Each number is 128 + 32 x the weight over its row's rms, rounded and kept within 0 to 255. Layers, rows and columns count from 0. Numbers have three digits each. The size before them is the row's rms in percent of the matrix's.

# layer 9 MLP down (transposed), 1344x512, rms 0.114, rows 1042-1075, columns 192-255
093:141129085094134154176121105114175050124151157098097164088134127114173094138119106118142145034151169137106112152149103101158083113167103112125146123106163118163088113132109116120145116086080099
110:104124113106138070161116122134223092107120111107163180201191176109130155069113175117158140130117112091139106200190156188104105094107114128163159086174188155109094135158083181171166152142164144
104:077171117138221114159143118141166134159077082106110092162130143114138175156108139106172132158100142106196152146114115173131127071110133171140101186083106089096154121124089159121149191171140154
104:156115106096085133105115131145129176121115161117143112102109173101096125099168155143154120132183087127120132162123098117158074105146109139109038060091156167087098142082148124082075169082090126
103:124100230130055137105121161109108124119105122100131100162055165108082099165116092159090078189187143177146116125114163145148126136119147087089094081170121119132160150118105145172127097094096166
096:110157164127139150079190175112075130156107149143045182156182163118098145092140067105127189067099161161115154114110174132163080119059112129175076085119089147193163168084113135161106104145173121
102:106128114133158119084147088139160166138106093179143114082090116067154087099166102165152140171151146099168124163120107130110129194129189148071147105214114050107192103095191085199150145087098104
106:149105107117151141128133085126136114095060151133189138138108168111088148109111142181200132116132071147085141165070162083101108053083154141109130169176091148155030117062125173109142103057158110
101:164034140100148104159081130161124120180093073125149160109117157107156108098134181109125116173126110150143132161128097161124158124202115129152151142104172121169117139098147152199120164103129129
104:130156163162108133214122116104118150132103135082092137131164190102142117125142112143163131139139170138124160124142172138151130113113152117103166145161107152147147171149098102088123154123123085
104:068067141105112171180153174103120154127110130184095185093162115102116125140111107114154138111168107133109199064110100087121138172167093153088112173099147141123128078101146163120101141154147105
096:166157143050144143222151093154099157119187169161121167142165127103134094111139159100156124162107133110142142116167166166107098077032096117105120089155087075079122107146158144136128109149069079
098:171126201095081100125155083146118159193195216154144104150157142081190107154115131128107097133121130156170117100049080112141169153181169132158132201147168203173185157135155126112149165146089138
098:147132131096145168099140099148109124118174127093071078182114137183054133145138185164126108118155116157107080181134140095154127123187078121179172116136178129092129107104109062127130103145130115
103:144129110138136095121089179092126132148208161126130099092149109122093142146166075123148113164096090080090092186128136153071103135102139108138109075117175155151128081130057118142084134114147089
097:132171043142125086061135145123160130145133159176126143100082165117092109120116087169110182117144120136107150115146146177058151077128128194128090141179137175149091200115181075146118161112097171
100:153177135159127073109127158121184115181213141102130116132135047141101103098130132188090116155085152101178111142152094153101181097102123071155042107124116091140119186084147074160153108112079152
088:126113116125143174078148136102139107121131066108143103123083166162114133085122156116109058148143054111173114190171078134109126139086158164106102151144137137094113137122118147149128173129139142
098:105120157151182132114148117143148143095081112159082084108085092130137129133142084144126153174095131152123146169145121106114173111180145153160164179124106209132144096127104170083157144189103106
097:139095113169087098143157114168111106150191183058107125166125097135073153154119132088125115141141135141110133134099129125104134159127164120088113145077141154149135154106092118097079164111082158
115:137133097102136142118086176138122107123152143128121147103100139140154117136102091096162117166162167148103142095107142164126096184068089140104148093113079088094116140074110141112100169130139124
101:152114144126130118126119110165139152166129165139137100115171070122102114121111072106118134107162137164161024090102143115064106106132153235142178180134157096186170100104120048156160111124174108
105:124186148133079132161138110123071106104193144146109134147080143144150133116080142088089175139136082144123169196127156130167106123130146168110115103130067067098152084172138126120130135097144131
101:105115156149111161115151147195138158134070110141139140140134142138158100094152113149129123112084115146092137110114133096090122075192150163121063101172103065117104089159112100176104135116076127
099:143136111100119127102149110094131089120136115130134137086077120137109132131170122123153105145071081126165038167137113113121132130097142113155115124119152124103154138100091216148135175091126175
106:146106168132155125104122138104130149158131128076150099151118121165090101132131113099070159135111153090130155117163124167090124131140056158143128134175085129105116148193121086144127122143093062
105:117123087108121158100130140163127059156085139116203120174091144155109067148117139092141166148138150103123141169118130097129094131153160064167107115079131111077189144179127149124135121121152112
094:117071150115130130132118109209137134086073158137147105057140167114135129114088109136114133113161161126139142116170132136162136144121098118141116135087129175143111117151119172167155095098126146
094:072122136128132177126097132138119162124071115171096131178106183126094136129124082080159087140143158097064142135127129078066140115090117163084137082174117141120137151085139090148113097118112083
103:149177154149184114136127165143126117149150168134169119121140164178152102135134128109077073061136120159138105088118098145146108091104136075118122135114157123126159188141146151137136152163161113
101:100184079140117075190174126104132140161084127096122109155160164083152140232157099144119119161109119089104055120121166094177106085189172130144195109148132112087150098153194123135123115146156068
095:169081133210064136110090129122119132160135117131114167121178151153191114081143131135058135158121124162168116130100125123134149142179130164144155096161125149115118091101170115111099087105132053
098:172092174074128091094134149084118110136126093147127090142089152177160024089174102118168100068090122104157210146118117128075156123153189130182082114060158115105122133100164152075145130060065091
093:127106113092190131148190155116184153150081176189141115073133118115145097115110148162112086068118094130080117085162143094144092121128148119075165112119124098130101137077104104199065156120141138
# layer 9 MLP gate, 1344x512, rms 0.178, rows 1043-1075, columns 192-255
110:068086118101119104165076121156075118168103092107199115101087208105168161107139125162177136126109146094072100184129171118118153139161107105075127090134107149117177045119081122152189139136090117
100:138124095048181097114078132120145126175119140164136111163102093100160095136127088151129082131108166171153128087072171117161109135116181150187148158173110141103116132172154163117156193150126090
112:058123133122053134140072135166148129150109131130138116153157123138049107115065069202151071156110160206110108076090123153143154152057175117120163095127188058134129113137123158122147128097098162
097:119111106112143128176113181178117113139105116104103080115161079123187126134094121131188136154151104091103149127127111084138137161143132125145102079154106130132138118156139121110136133135161082
101:124118115136040094080094073110157108122070148054153165198130147187118091138133134146096101122100167116116166105173180089104103152141100136080135170153170107134145074078144160155136185084113163
101:123121105114137140167125132173165103152130126160099051093111153044123202200135171122167093180127146143129106090149142093131117170087172142118141085134151026160143088159149121152148108167127182
103:080107155152133160112221194143150099136156108166163147130124096102113140133183060083173111102117105153092103101101167150127109107119045099146211110117163081115097107097102134154135120087137119
102:144116162119115163106137098086155143157072197187095111158123108131121130151125159152135088083158130154174096084198068082065125167149180080131114142141173122151177151178108103125131117086164135
103:094194169108164115132137084085138160111154139119127126126088146106179114114114112158128074096065128110112129144153232091136134143106164142115108155100156169101092153162128105169131136162096084
107:082095153094146104138148148140203035126119140088155132167204186156183124149209108082065134152145140128116121143104133071107119149112169111056111136146122129140114094095139119136123152150099119
094:130115093121145146130137177083175097158130122162116134067121061108153119170144137177126095079119090133122155080117157178150183104129159158073120119078123148164142130080162165173118123136148047
099:026127126109093159149155153148130124087194113186147097115114167192092100196113139119128098151149111044139177166151075117121130081144121034185102199093087123225117087152078170049105168105115159
097:131078112181156103223149137082061121112173165215102135150109125181158144139173084117131130134058097131128167122148117113193057192130137042166121159126154126159098153143141191204084164062112157
095:105137194117118118190114082208126081105160114111107123116077117140138167125107161095182157162133113150131100160139179181078168139157112026165196142080085122149151151115127162108168179110144177
097:106170070121175117094133117143107134117097166155121112128150135118109159112089126156103055181084179130143101135139139128138136124127074079131127147130160114102112174089117172087111131135150095
095:154085135122129107098141130144219141125142061099161128133153064080138123131162128112141099113109144115130173133181149103115093103160154157111103079144133156097146134121095152127101143109183083
092:123107109147140151155091128088087112139133124121099110141140100152081094190089146176125108134093180131104115114083098166129176145122075146086081185135092118124069135092127158121123133171066066
100:095109114010115205088127197172097117136129098123137139098120132154089148135205158115088161129112105055147111114147125176129136167179154127153168130069105137151102161144183115153112136131167180
097:157082121157145135145168166192119105115120163101105075116019149170172136084155206113109054092205121123095087093123117154138148140155094160116131166129116145069165201121069153094130107127111125
103:084126150100146152113089120138141112122105107113135129103109135175165118161121101148146095162127170161139161126140103081185119160132043190069141131153126106129126104120170087150059134107138090
103:133107081123109141140129128117178101161140149127108136142169169109087116152111106113148125053060153119071125126136105134083059150141162070120113144190115225172167169141121227177111150111097130
107:131151121165096077134156188088147095123084103116146159127104152175120111100129159136103093147106140124163061119126130152099097144131145147180077130152123101200168108162155182154112124108145127
103:120120106093114090098093152202115111143122122110147136104076101106123187183143159154137121173118199147130105147125110146137075118153095129159150112197065119137166130137040138127129144172058071
096:108071123137151108133156120093101152072131073161115096184157129094117121051068149148124114135107134175131099167173142128095118082115117080193112195157078120128111119108149099122111112108085145
108:143187093209170192116132156106050094113139122093128130136105089104140087103127149125137147154190150114180087176117166155108134117203096110137066137172064194141140155106137148062144155162122087
103:138133128154168132111140156117142109144161094180095102140053108091173136138118070155113183178132158067066118167112129142161145148102112127182092118124161076123113162104114154101085149103113146
095:138138131082074124073124111111054049165153144107137194156129138135145065116086084091148154156086183139093155136079097153146137120125099071187160101061093123133167122155170158143169141186160152
100:103096140179185119101135078101112049126187137134190175122118127123172145160142145110158165091158128089142130154150092074124133140106154149131104110149139092205114060120124143162134182100123162
105:111147192091108138113186111120073147160057105065085122113086108081166107167144075141133144095149059151118133127118115074107153133154133092128128131165095163131090091147165117077105133136088129
105:146093157148156146159094105143087088096148147163131155117104162075086140131133120155121128093140160101133105075156112177145177070116161136181091135092129091161149157171106087129213174131093107
099:085098047127125148186121145137139072156053170134098103118093116185130137110134140144163162171173094059183137140163145092080162128097095097151082193140161136138099106155168103089133137131104120
102:128123104125146114124121149117097146165083177086146182141110071104184133104146166147123102108110125124140121119127139126152156040094112129090107141084106134102172165171071158139145124103141026
093:085166162126090117157140126120058090092135141125153124081071106127113116152098151066152126103172149126126135087144114116136116118200110087139126133095088120131107190131155130180087189095138142
# layer 9 MLP up, 1344x512, rms 0.193, rows 1043-1075, columns 192-255
108:112099119075173114136116167136089158155111076095162152149159177139124142142080134103118140128161126093141129144097165156118102135113093139177176119151146153114181128106152188100177124113105080
111:146174094142102139110116117137189117191093095098155039147130106173116123165090178151156157061120027096163156105164106161109088145175128155134097138106059095147220102158146101080096124157148121
114:164090108180149103150107097169139163119055144077113109138137159135066178161133077111138163103158089053193124151185120106141117119072105124163137154126143177107146118170169166089125142103140135
103:133184124144108100133085121114135088154170124137128100139125157089067160118123126109126135105146198181180115104100139119087136117076118117115196083123165112121183123127145143069117153157114156
098:122128043094098138116164106145101153122139106108163155068133142143121069129148110123134135107148131139140156142157116108118130093084104136177142069128138124174087122087160107125092148145112180
100:135137150151159143117126095094120119133140105098078055151197106149099081208148155102174165103075090083111110101053102130101108138148083125103079082150133176146093114151134092193161153084126126
106:171143126158138192091146120127122121130110133145132151104108142108211141127152161137095158121141059142174125154166089125104132097170131088186103130150152098107128114170093147147121101146137108
097:084134147119179101143116124180107113118136074103155137126165204145110130090153127124145138099113146107158184153141186231156140083162102154131146118110096095080179165126173143074124122159050113
099:098116163089078190117093129138115124118164132169150131139156168103147117133127111162083084111095162153166157155174157115143171109112156145148171167113147136103089165159100159174146145138118146
105:131086147082112139146115063090148157111159113159186133101180053099139167126093173088122124131132138114163164105136145128097089051129120088135158087193097081120086140174147140181152174075136137
091:126111228136200174152160108133129106104126139125108157072158077156096160125151086101171110115113138153162128134136070177187135168097125098105153176115125237165122118123077124157140144117113175
097:153119146073114104144112125117180110143131162128160142110155117147121103130169136163079129101104182129140138139062113138120132145149160122186068037131106168153119093129148079152112108111078093
090:090136116141119146137129103123183162105142116117070130091078155194098182160106123149174111114160165132124178128119128082130159132146102144094077171082168166142167128167109161159170100094091124
099:089099124128138134107109066153131141082153132097106118167127098132151085106161159172150139174131074177151178162158121111083178132101147138157168045111104103159143136143162092138101126110133083
093:131141144155105131095156102116158123110113086111116138104176136162183137137095170199191134134177066053110161139111124148160122071134060133169146127110141110160115145121122165137200151141079091
096:128149122107138124115136092167143139098059141172108130151097142099143093104093149114078160114070150110096191143156123143099081201134135153096141077171108173165066142149100103114165120122126137
090:164064092187151096111094162176178141096056114089115108062134175107166174121079087143152119119148151050098117210142138063126149120154137137132095120119106130089160151119194103089118136131101089
100:146119145103063104115197121163132128097137114153095131152124097113061159138132129195102112098109153185099169188090114111159064148063078122126063088153164140155117136164101115120144110181114066
095:138182103141131071144086166174141161114176133121114107155099127110171161104193100066150080149096102124140117122123108124125074114090125176161121221102070192121167155104055117115120113076120089
109:128093049150133163116095139113146142160119074129111114100140159165158146129151084084135103177123175121140139120122199204140128108077101178121124088133137156125131136175143157141079107135166123
104:133189101149116175135135117122106106082103136079188147170070114189065130125107101089129101179128130093147098116125116128069126145089078139137134144119154137111177121082123077119167110120142190
101:124085121147121083172140129122124182195161095116111131107097122150187131100124159111137169119105161147118118148125073153078144150129146117152087122155115067087189148132125124067099075088124127
100:112136128106120157117187146148131118121139220156135103110051088135180091141117077131156139108123148157054103068095092110154130100137127060126131115148138093193097140189099205087122139180146104
097:115096130143133152123062119088154184122130142135163120116124119100157126125114111108122126123135111145122138115058124155161101158140126205115175110113071158092048108086169098234134106080203079
099:075151093165125111138104091132182180089169132109092130063145151102116091148126120077090123093141129116115129109147155118166060166132121104159143151153130098063076112189121101171199153118086148
107:125135176096155112115070142195130146147155154132121148089082186145151106159134153131207181160143122107129139145153061184116133180165161131130126187126110071119095132175082121115142133154134043
092:144149175123107173129211117132139145178121145161142177136115156111155128131095182165106144120180139155155126144080155083196171179090118069068073196156088121138123119082169113161089106110084115
103:167129142197163115096091073142111145096116142092075212159157090064159112119093097114164128129139113161153120190133113125136207138105120121179095093085140143151121218133152074148093055172170167
100:095148109147099140171096086098157122081135108092153144136148133139154150072109110117105079148129182144121130098158041154147113119083068124154153041101153137081160138093145137135122092112123153
104:124108131088111137116086161122130092105175146120120131147145175079130110137110095128091090111042152082119070140044096131149099109137175064081087144120113087119105133157137089127140122194141117
100:201185145135109145134167139105138072125090159146168134146111114124074120131082127112080101123141100149140083252161083131123189117109140129121146162158135093108124097164125121109159154133116090
097:082083163136152170160121165118138173190159120095134135142122113098146118123076100118121096064132128108145129154108117145140152111136104133080190160107088146114101099130113192118129097154116069
093:086171140096140112122140161204091100144118105102097102142124124076143169103095136163128181161123146144118096129133186074166135140140069073137160126085113112127147074093140080130146111083137099